config = dict(
    n_kv_head=10,
    norm='layernorm',
    init_std_down=0.0183,
    optimizer='muon',
    beta1=0.93,
    schedule='wsd',
    decay_shape='cos',
    doc_mask=True,
)
Each number is 128 + 32 x the weight over its row's rms, rounded and kept within 0 to 255. Layers, rows and columns count from 0. Numbers have three digits each. The size before them is the row's rms in percent of the matrix's.

# layer 4 MLP down, 320x1280, rms 0.101, rows 105-204, columns 0-63
100:118115095127124104098128115112111108171106065168161090147082119177154092155131093128158118175133156084079160159101061154170139138148090126130143090021126188084126107110162149106078111169096168
099:133140133136135123113142110147139115142159086136166114139119121138058176103155114110155178106123094175021142119138115098129181138088177129129160151165123067119119096147107089163109117150180197
099:133126109088162155176132082148125137129159129073147129117133151122147176093109107154192107134108112131087164147042097157104112130156106130140089132117184155152218178126131109084090129150148150
098:087116100156160101123131126182156117174078148215100164133076179114175115071169108126120144170146111108080116105167139098159108074112157124169146163118095135195152101142176136076196128102092144
100:103091141183140081143097170162120148095113132121154103120155158143122123084143083170097145144139089106131108175056109202105169095073098125130156082101099115154171073114089123122116119171170130
105:122126167102128191160162145161172156110094109197081100097161132170150144113135146144095105057139148117084139130115134117143127143116126132106163127056141160155153147151104150143162121101107120
097:198074135106175185111117075105070129123150120155148089078086135071099115164127152130138112144144149173099150238095120092171115139167129132098109085100164140148141132148119142154105102142110120
099:127213116183111125094190097081126123145120127130089129138109126158122150134122130100162135153147123135161096125125110057151126103174142122080199128138149133117142096184154132182195130134134109
100:154107097110051086088094145175048222077081092113121082171145126118112132133137137097095154140177153126105140133109108207096101123106176132080124123208150134110077129128134104152045127133115083
095:154136079113154087143113147120171151177153144112142159137112148196140155095081170170189110136161149142125125138145107147099140133142129136148143143150118105127172119165156113166111134185199114
101:164132123151130123126103104173125064111113121167203061116142151116194151112126094102126166086164132159118166171148155149099129167143144132113115146093140106141127115151117169227158142136169135
100:056124131086194127103120159150108126089152116118155138108147159072166135162159114181116083114066119063120109123190152136107072127108043125127192115114137128110122081085149083204090135098119111
099:087157143073187077122140115093118121162114081124089083154121092133080120122096100128159152125150115140078121156123122104110102152111130133110127134147129117114105168103127138131147117044184111
101:169101178112131161133063119145130148163129168046144142106109120207116167113080158176134141151050183120171109129107136143115130158165129132139094102142140124063134139099119150121126125188095101
103:140124166153136090119114092091087094154146152071184084129120123191147173127072185100138132093137077140070189115105166129118120105128142119130146163140166203124146099141150216140132136140144152
100:130132145157125153110183113179121105153143110132147105144137156163190130139165110093102092132121149096119116173111133181114118127143150117123113154166108077105140129126175101176099127126183204
105:115116110090076130095118144058152134099153123140118136090151191090054174128139091201093135120157105106033125113160131134083066148130134129124082154145101082102140126120118048126148135107113139
098:186127096161160095077147121109123163125151155123216174110083146110136173116145129102097170141122122150160127147156124120112130091214074126094161120131122153154101135157098115145185113099154172
099:156137145152086101136113108188143123098137106151085157121130158155130119106100097157118126093163138151093083092107140128093147131139142130092122127124141090067177126113104174066139127180115126
098:178120104101085134215084091141125121111063128055131132131124112090102087139121045098175151147136116126172133074137088106121190168111100124144146068152142164103149086135143140047161123086082087
100:116023137148162105137151176066158124124090126105145098090078098153125119164109139145095157124182139097156117219155120147152114128121157124159132122178156064146165144187107106096138139147083088
103:083119077185124099163085108094094113135108117096038127110115139121110065115168128130126148136153176122152153088122085122102109109098114127106163105065161118125163123148099075084102130102141106
099:172125132106131121100203112162134165135187197108130113157097152126124129116089120158160117102141086142182093181167115105169151113123149131057041235184109097101051105126143141107140122127150063
100:149104196162183097149150150144103195135121108122118157112129076125133184097151181117102078142057095179109140178166140127141116130124106127137110042145143131126140104134205140136141116096169189
099:136172128114107185123115126104151136148136159136116106159103140148124120102089164126127171110066088136147127138164216098131135086134156134113196129151145150159121143121160116193120123202163107
101:104132149124201143140092131129066124061104060129125143125124108131119105027131078113111095153078075093144092049139099127220099100124143131165082096110132095103093104085119133128196142141144118
099:097062146056149155122086169145150132091143100190106105161126109125160124121126118115125143128128155161131121142159161120104117139134146132142167134116117140127156109090149018136155124155104164
101:012129136092133129079088118097142099158125067157098104115124126165160215150164117145111132119169151193081142168075101152130084098078106120107205141146123140119113149162171151137107129081133132
097:136141120138210091132182161157100144076148093187087113148113137135164129174165186186129098117164138134073106221166170117129128125177122127117144136038157110108176163078136205113140124065120186
100:113165098179071147150076099084172120123164148137187103115113164115134137150078102223153116172122120151070132134123065149114114128114153135104068090147156131154081108170129125131052115183109154
099:086166123171166148122135108152181097103161129107184106091126130145127098131122070198134106176142138142148145094054101120133145114149099127152073185054111161094115107128147134141141140054156104
100:153139074130101119069071125138161085095134131047101109066119150119100168164088076131159138155127102131132148130184134125131114111086156122120136131089141121118094109095137151115120125135086129
098:126157135116168129142119154145157129107127117105104135111138167150135132099160121131095140148140127146115142172145151119144123096145131131162132152081159101135144171057134178145137124049102072
100:150043037168089112184061157120163164160138187137127120128167111089175102135111165150076166114126130124113142129167094063102063098107174129131079135144132152175130102136122102112132163137121116
101:091093064151154118147103125185154065162157104158141142096155152141092144069153107163194185151114124174132136144155139143115134194073119122156143152129054146114180146153117061137191145184130110
101:119164096134159088130098146171144222129132122128200136160129160096163158136109156122155100126131145132132147134156117148078144150116028128120134146122083076154121132163096173119097138105160141
101:164127075161140115171116150154188113121121179161068110110161128070138104138126058144118115114122166097138123183132148066108122071151084133130118127189081179120118097120155132111130132117136168
103:121135174124096101163139145163144162160108109138212154143147145164100167175132150134099135181107151168132095173156175108114146114123091127146136069166122129085128083110110172125108109104106140
100:179128167113145197136150131130120153118109112145047141123142097153157130119124104157138134087063152172114086100152166132134137144114149136120132144113108128154118092095140145139098122071048129
098:135110085177120119127103139161135150112166079154070128051126161129097121049174094146173068146159135141117133173167137145083062078147102133117105098098100120137138084141072095136093130122118110
099:179149102076183074189105107169090125150074107149200098107056120093162086075113094088129065198134110132141159154129144111112116124158143121094150167148103076084086152139156136153096127131108064
100:061088123128141126134181103063150102135119167108190119069102105125082106130168097072167212089150149143116090129087191037111129130139077131175126095087106173165094133087108111135166116120111148
099:161128072132095136110127130154154112144092175048093162193137123065118144165117096145089150160125160145130167136050098143080154129101070128085091178135118097116159125136157141109107132154141167
101:188106080089165123146133079117068139132139145133154094102111157073170144131108094132086141098138137070164134159125084055121153144147114134158153125127090133192196134153133138112095116089087172
100:139123141080144147129142126133135134116157127132085103121141168138153130153080164120049159074126126178101163171094119092102125130143132122125100113141137092157103150080084178142046125130154164
098:076160146117138131150172130108181118130161117108137120090140129141183120122038173160133103169106123166085148130125138144149115085166130129167115109104140101165093179101158140149097122158118072
099:176159154090111105190139097061086089157137118174123150134122194147132125109165128148099117095144165116191142177078158135132178115175145131120183088127135096182142115071104183148108131114158170
108:194134092139123143126153115124110108128102072088211143105128109161148090097160143133125114120116101162180136123136160131152133074148122126132159191110135111119137111159153119093154132092161074
099:155165217130073114100144148121151210162139129122185103145141165092146122107089110103114132128089145095107149139099126114173081146119076130134163178132132176085125186109128094141171136116070106
099:128126118129135085165155114123141138170184166112147164165111111123156117131129153131183149102175106084060110100138128137115200096061138133166143154166150160093146127192173163143149138123127124
101:111135085112134122123086182116158075083157195106193139147117114130162127140147123123158154189191179107072123148154116194158143149094166129173087069126155155168121160134185175112167147185142141
101:149106175111183146103136103206131137157139159155134107145124163156120173096207194145156125143125162135121142117122047092123126128088117127156136121112074089138176124092126124164149130067153047
099:119087168148117136135160095161081079150162181158075160221140133103138109120170082109168122086102109084108086093084105112094165136173158124103116162093132203103103121079125158144231114092116149
103:156177110174103143131011137120100181095144172134150132167154111131124116104112093129064139160106094177190133017140131128129135148201205131171150127139080122173132129164134131128135135118104163
101:133085157172097153150141123152129114086134163179125146097134100104187134108125090142080179176149108142145133060141052114173134116130109129184141141178117052117123146143125114153119113137089003
103:151085117150111089042129125110090136116123130099071120068161213136159139084090114135158140166162172115100161128153104138127075175142125123089147147120111174062131132097118086189112109095117184
101:089102121150137124097099178105161127138090129111131132098114137104106107161093080125108066097149165110132144153162081153079107135111117127089120102108156154123097134082158058164124122117084136
101:103167154141093173077142077159136115098124072102061110122142140098131115169109205167052153095119153152143201086156103188102146106134119128110147148182069174098108169132141154184109131129109153
099:140118142112039176170127107157144134104097165153114118146112115174131162140100169149095111105136204146153148143119148136128159148140122127129078126079101141137105095142122167066076117146115139
102:159154163090100093174106132140135144109092112142056122141104149166145136131173133118102117069122139079091136083140104112129092115086154121130139132107149108116147148133128132131162133156157118
099:106174122056181142115111094178100116141156157183206114096067091123111125090140120129117123107121171103135082169163184161121073159108109125155089124111127094078160156092122132097155125132163116
100:182114145068176172073109113138086068115108143114175100133152127114184143180118115155191116126208117135114098071053149111131138143076172126119132126071139163162168146089112125137183126146129089
103:127152175178108153169157121142089098070062152164086083102169130072103207169082157154128125087114110130184149129119132102156117079148145120140091114133114188092100122158139180141131123086130140
101:089127193077080094095087138067100087119140129127219118137179159119145150111126147147146125092150123139099173085075146101146115096181157128121069159136160106125153179089123170106144127132137122
100:128132111161061096175135143211143143110147217119117111093125113091046127103085147106171152124116111158122175160100121155187135116145159130120155161137127176126127128137142116161100112108152151
101:085091099144137167115145100140133142112128107112094179145157107087136111088100143161093137076111083105130142129157163101155178117162131125122126166108136083108094152100140157078136126118165063
097:157139169149127093131197125139092129164135115159147130173145143163160143082081072121164167114126117063173108181109112203170126146116138123160149135121171165161111112121102134150077145118087117
100:173173124106158102151172108127125105134131090106128090106075118148158087140162057107058115108112113106142115165151158050185218180123152124109089169164138104076123128129128108082108109121105098
099:129213156061074108117157150157093115158128059100158150142116094084094067108084087110150140124116120115113118101141067142199061160159151125109188171107133148063131150149086108147125142138128151
100:101151085108103076149069142131121085090124107125071132106146155062106129135133168115120146182157085138173128065112148146099141147152126128113153133102082061177128143135121143087112132130130083
099:134123158141138105192138093114122124104091145172152116144053118124108117172144160091133176166111119125125132146130183084188119209104116127107150125134143072097157093217091087149175139102119107
098:130114124122127146136138140140159157145167098087166146152140107148143124167084125134148133107146116187098177203103144166130198125144105131132148121130090106114163133179164177142115111136153131
098:168110058077156125189103128135104194175114078145096128145096158145101136109101181174115144119179139170078122194127134138148138156158138124141150180087139118161126144152118093129092135102124113
101:169113123180120125128156151121177108150136097149140109135071109100111137174131147166059130122195167121096146119126165167119052141163095124141107120143130129186074166183160158100161128173139145
099:119136114112100117160135138187112147116106137144204073147086135137168127158129135088117189091126171113119124164143145126132099070163116129094080124082155115214075124092118131176158117151100154
098:150119164115083111145114134122115106121175133088144154120118115143154078134090145089172078115154176167101144147087114116133081104118054125153129103137151088174167117140168215105071118095128130
098:161153127051121096092201105076119146166094192185081177158134115186178096183162156117119121123139127100132113154129147079108172204084051131126113100142143131119169044127130193111096118151133138
100:191181097128106155154144108186078164168159088099073076147142117141101151157151135120145140121128152117162077104120047145133136177074133123155071089131094073111134133112122082146104157111118134
100:155147134134115175139133154080123123133110123156113132124134068131148107152118144079137113140085112118059134157132091115123187151173112131124175086131177123110164144151091081088134132162169116
103:106165157149113100110121146164123161127149076108185167131124125135159177111138105128062136182148149153098108153167119122178101184156155124109112157149160133157109118130118191136221131134161082
100:107173163086098127081126114157195106133210145158105155127149151166135087146097098117182134137079067123188128136133157073101102127104160130174152159124100131140173108112178107137096134113173133
101:163142126099075153149133098137123161107120162111226099135124045179077159191129217107138053139115094139203163117086147130086128127131138120136073107140161092106131100079122119125177126135156080
098:147115052158090155118115131150138097161131096134115151157105122106113092127146109113077046141119108091136115076084154159168098158145159139088118170078113052139012073115152144124095115157091155
100:037118109123118117100127103130085113183089203170141127129148172103158122154153148145111123158117110093123083137065104149179077109131145125148121071150116148141150108092080125161134117168175117
097:181178168157104134139140147133087104151101111092118154095102133103146085131117146163136113151118093102160179183148149126159159109160081129062113153104090077154186170159089138166090126142110158
100:135100104137067144126171117131079157160074134122176126095143133168183148123130105121109132146141125141109122131127196170101124085120130125130117105206161168119071141127128090099192133155125128
100:144125157129070126132115146054132096149160110136093127134145127094172149202179129096144116127171120149054084088096126088141101104153106132130189148135099157107098100122146207162139110208128094
104:151094106149152140092203116113130112150148113136048142123115050086094110151103140129158094061100154115148037173192135142086132112124167128121153133146113160109182121054117117107177114156150188
098:145145147099126162097167094075116138220105098218099162128163153077117101153182116153128127150094089097050116117112131114127177097135113126142111166118157133120082143168106107116124121115150115
099:128181080120155133105156128126124218083143114123168131109154130138107091114093059118078166095149146125192032061091095149128108144181119130123128167129152168119143155201124104111146114126126103
100:171124152106138173089111113095164141097129154042105098187102091149134153105115136163125133151103153130107086133097122124173147125187128127127104121088162084145166158120094055086121126184109108
100:102141172113091074096083113148141198120129132069112123134175148184132127158163154167117104122134118084116149102187093153146118177067185127104099153139213128139178108136090161040124123125170109
098:148086157147184137144097118182106133190171137129138133188142161206097136141100103125169111204137117165098152168139117183084129151135164128092142209180104134128098121132165119202103137123118166
098:106110093099104118060108108138087119166110100192137108155156111098084138115132193092132138141128141132105139050074136119182078121081150130150070155100160080119122115156111127110122125096111110
102:089108151143131151178139148081137115128092123041202160157143107131112140119164152126169133131111161097159118076110127123137181117120105125163097103170101120104073140150095182097090124066141161
102:102137096150158155163148125128165101116140132037129133122139124118125124148133146114128097119141130143116099115143094048171102078115098126147136067110116135118186097100105159146085125110092144
098:072115144078169170094124110151122070078104084176122145166097130112128104128165091139121119139125094157068164075159122183108168160112065124126114092133093134114159144164133071093080137150161145
100:113134125122186129102145133188114236102171146133145185144087099176125112053085093150108150171114148137151124158164105205102120155086076129104072137103076099137063115172163110176110126128148168
102:109091100131218145105115123125141161142128110134080125157146136149187127169079106126178133092064100107135082167165109182137181097129141127075140138133148121166155127181146192156183136078142138
100:076168168141129116122106124131081151168120087135120134131153090106127123088125071171102108127071065116090131096174066209179145126137116131096153161131120177140138079144158174188160128168129133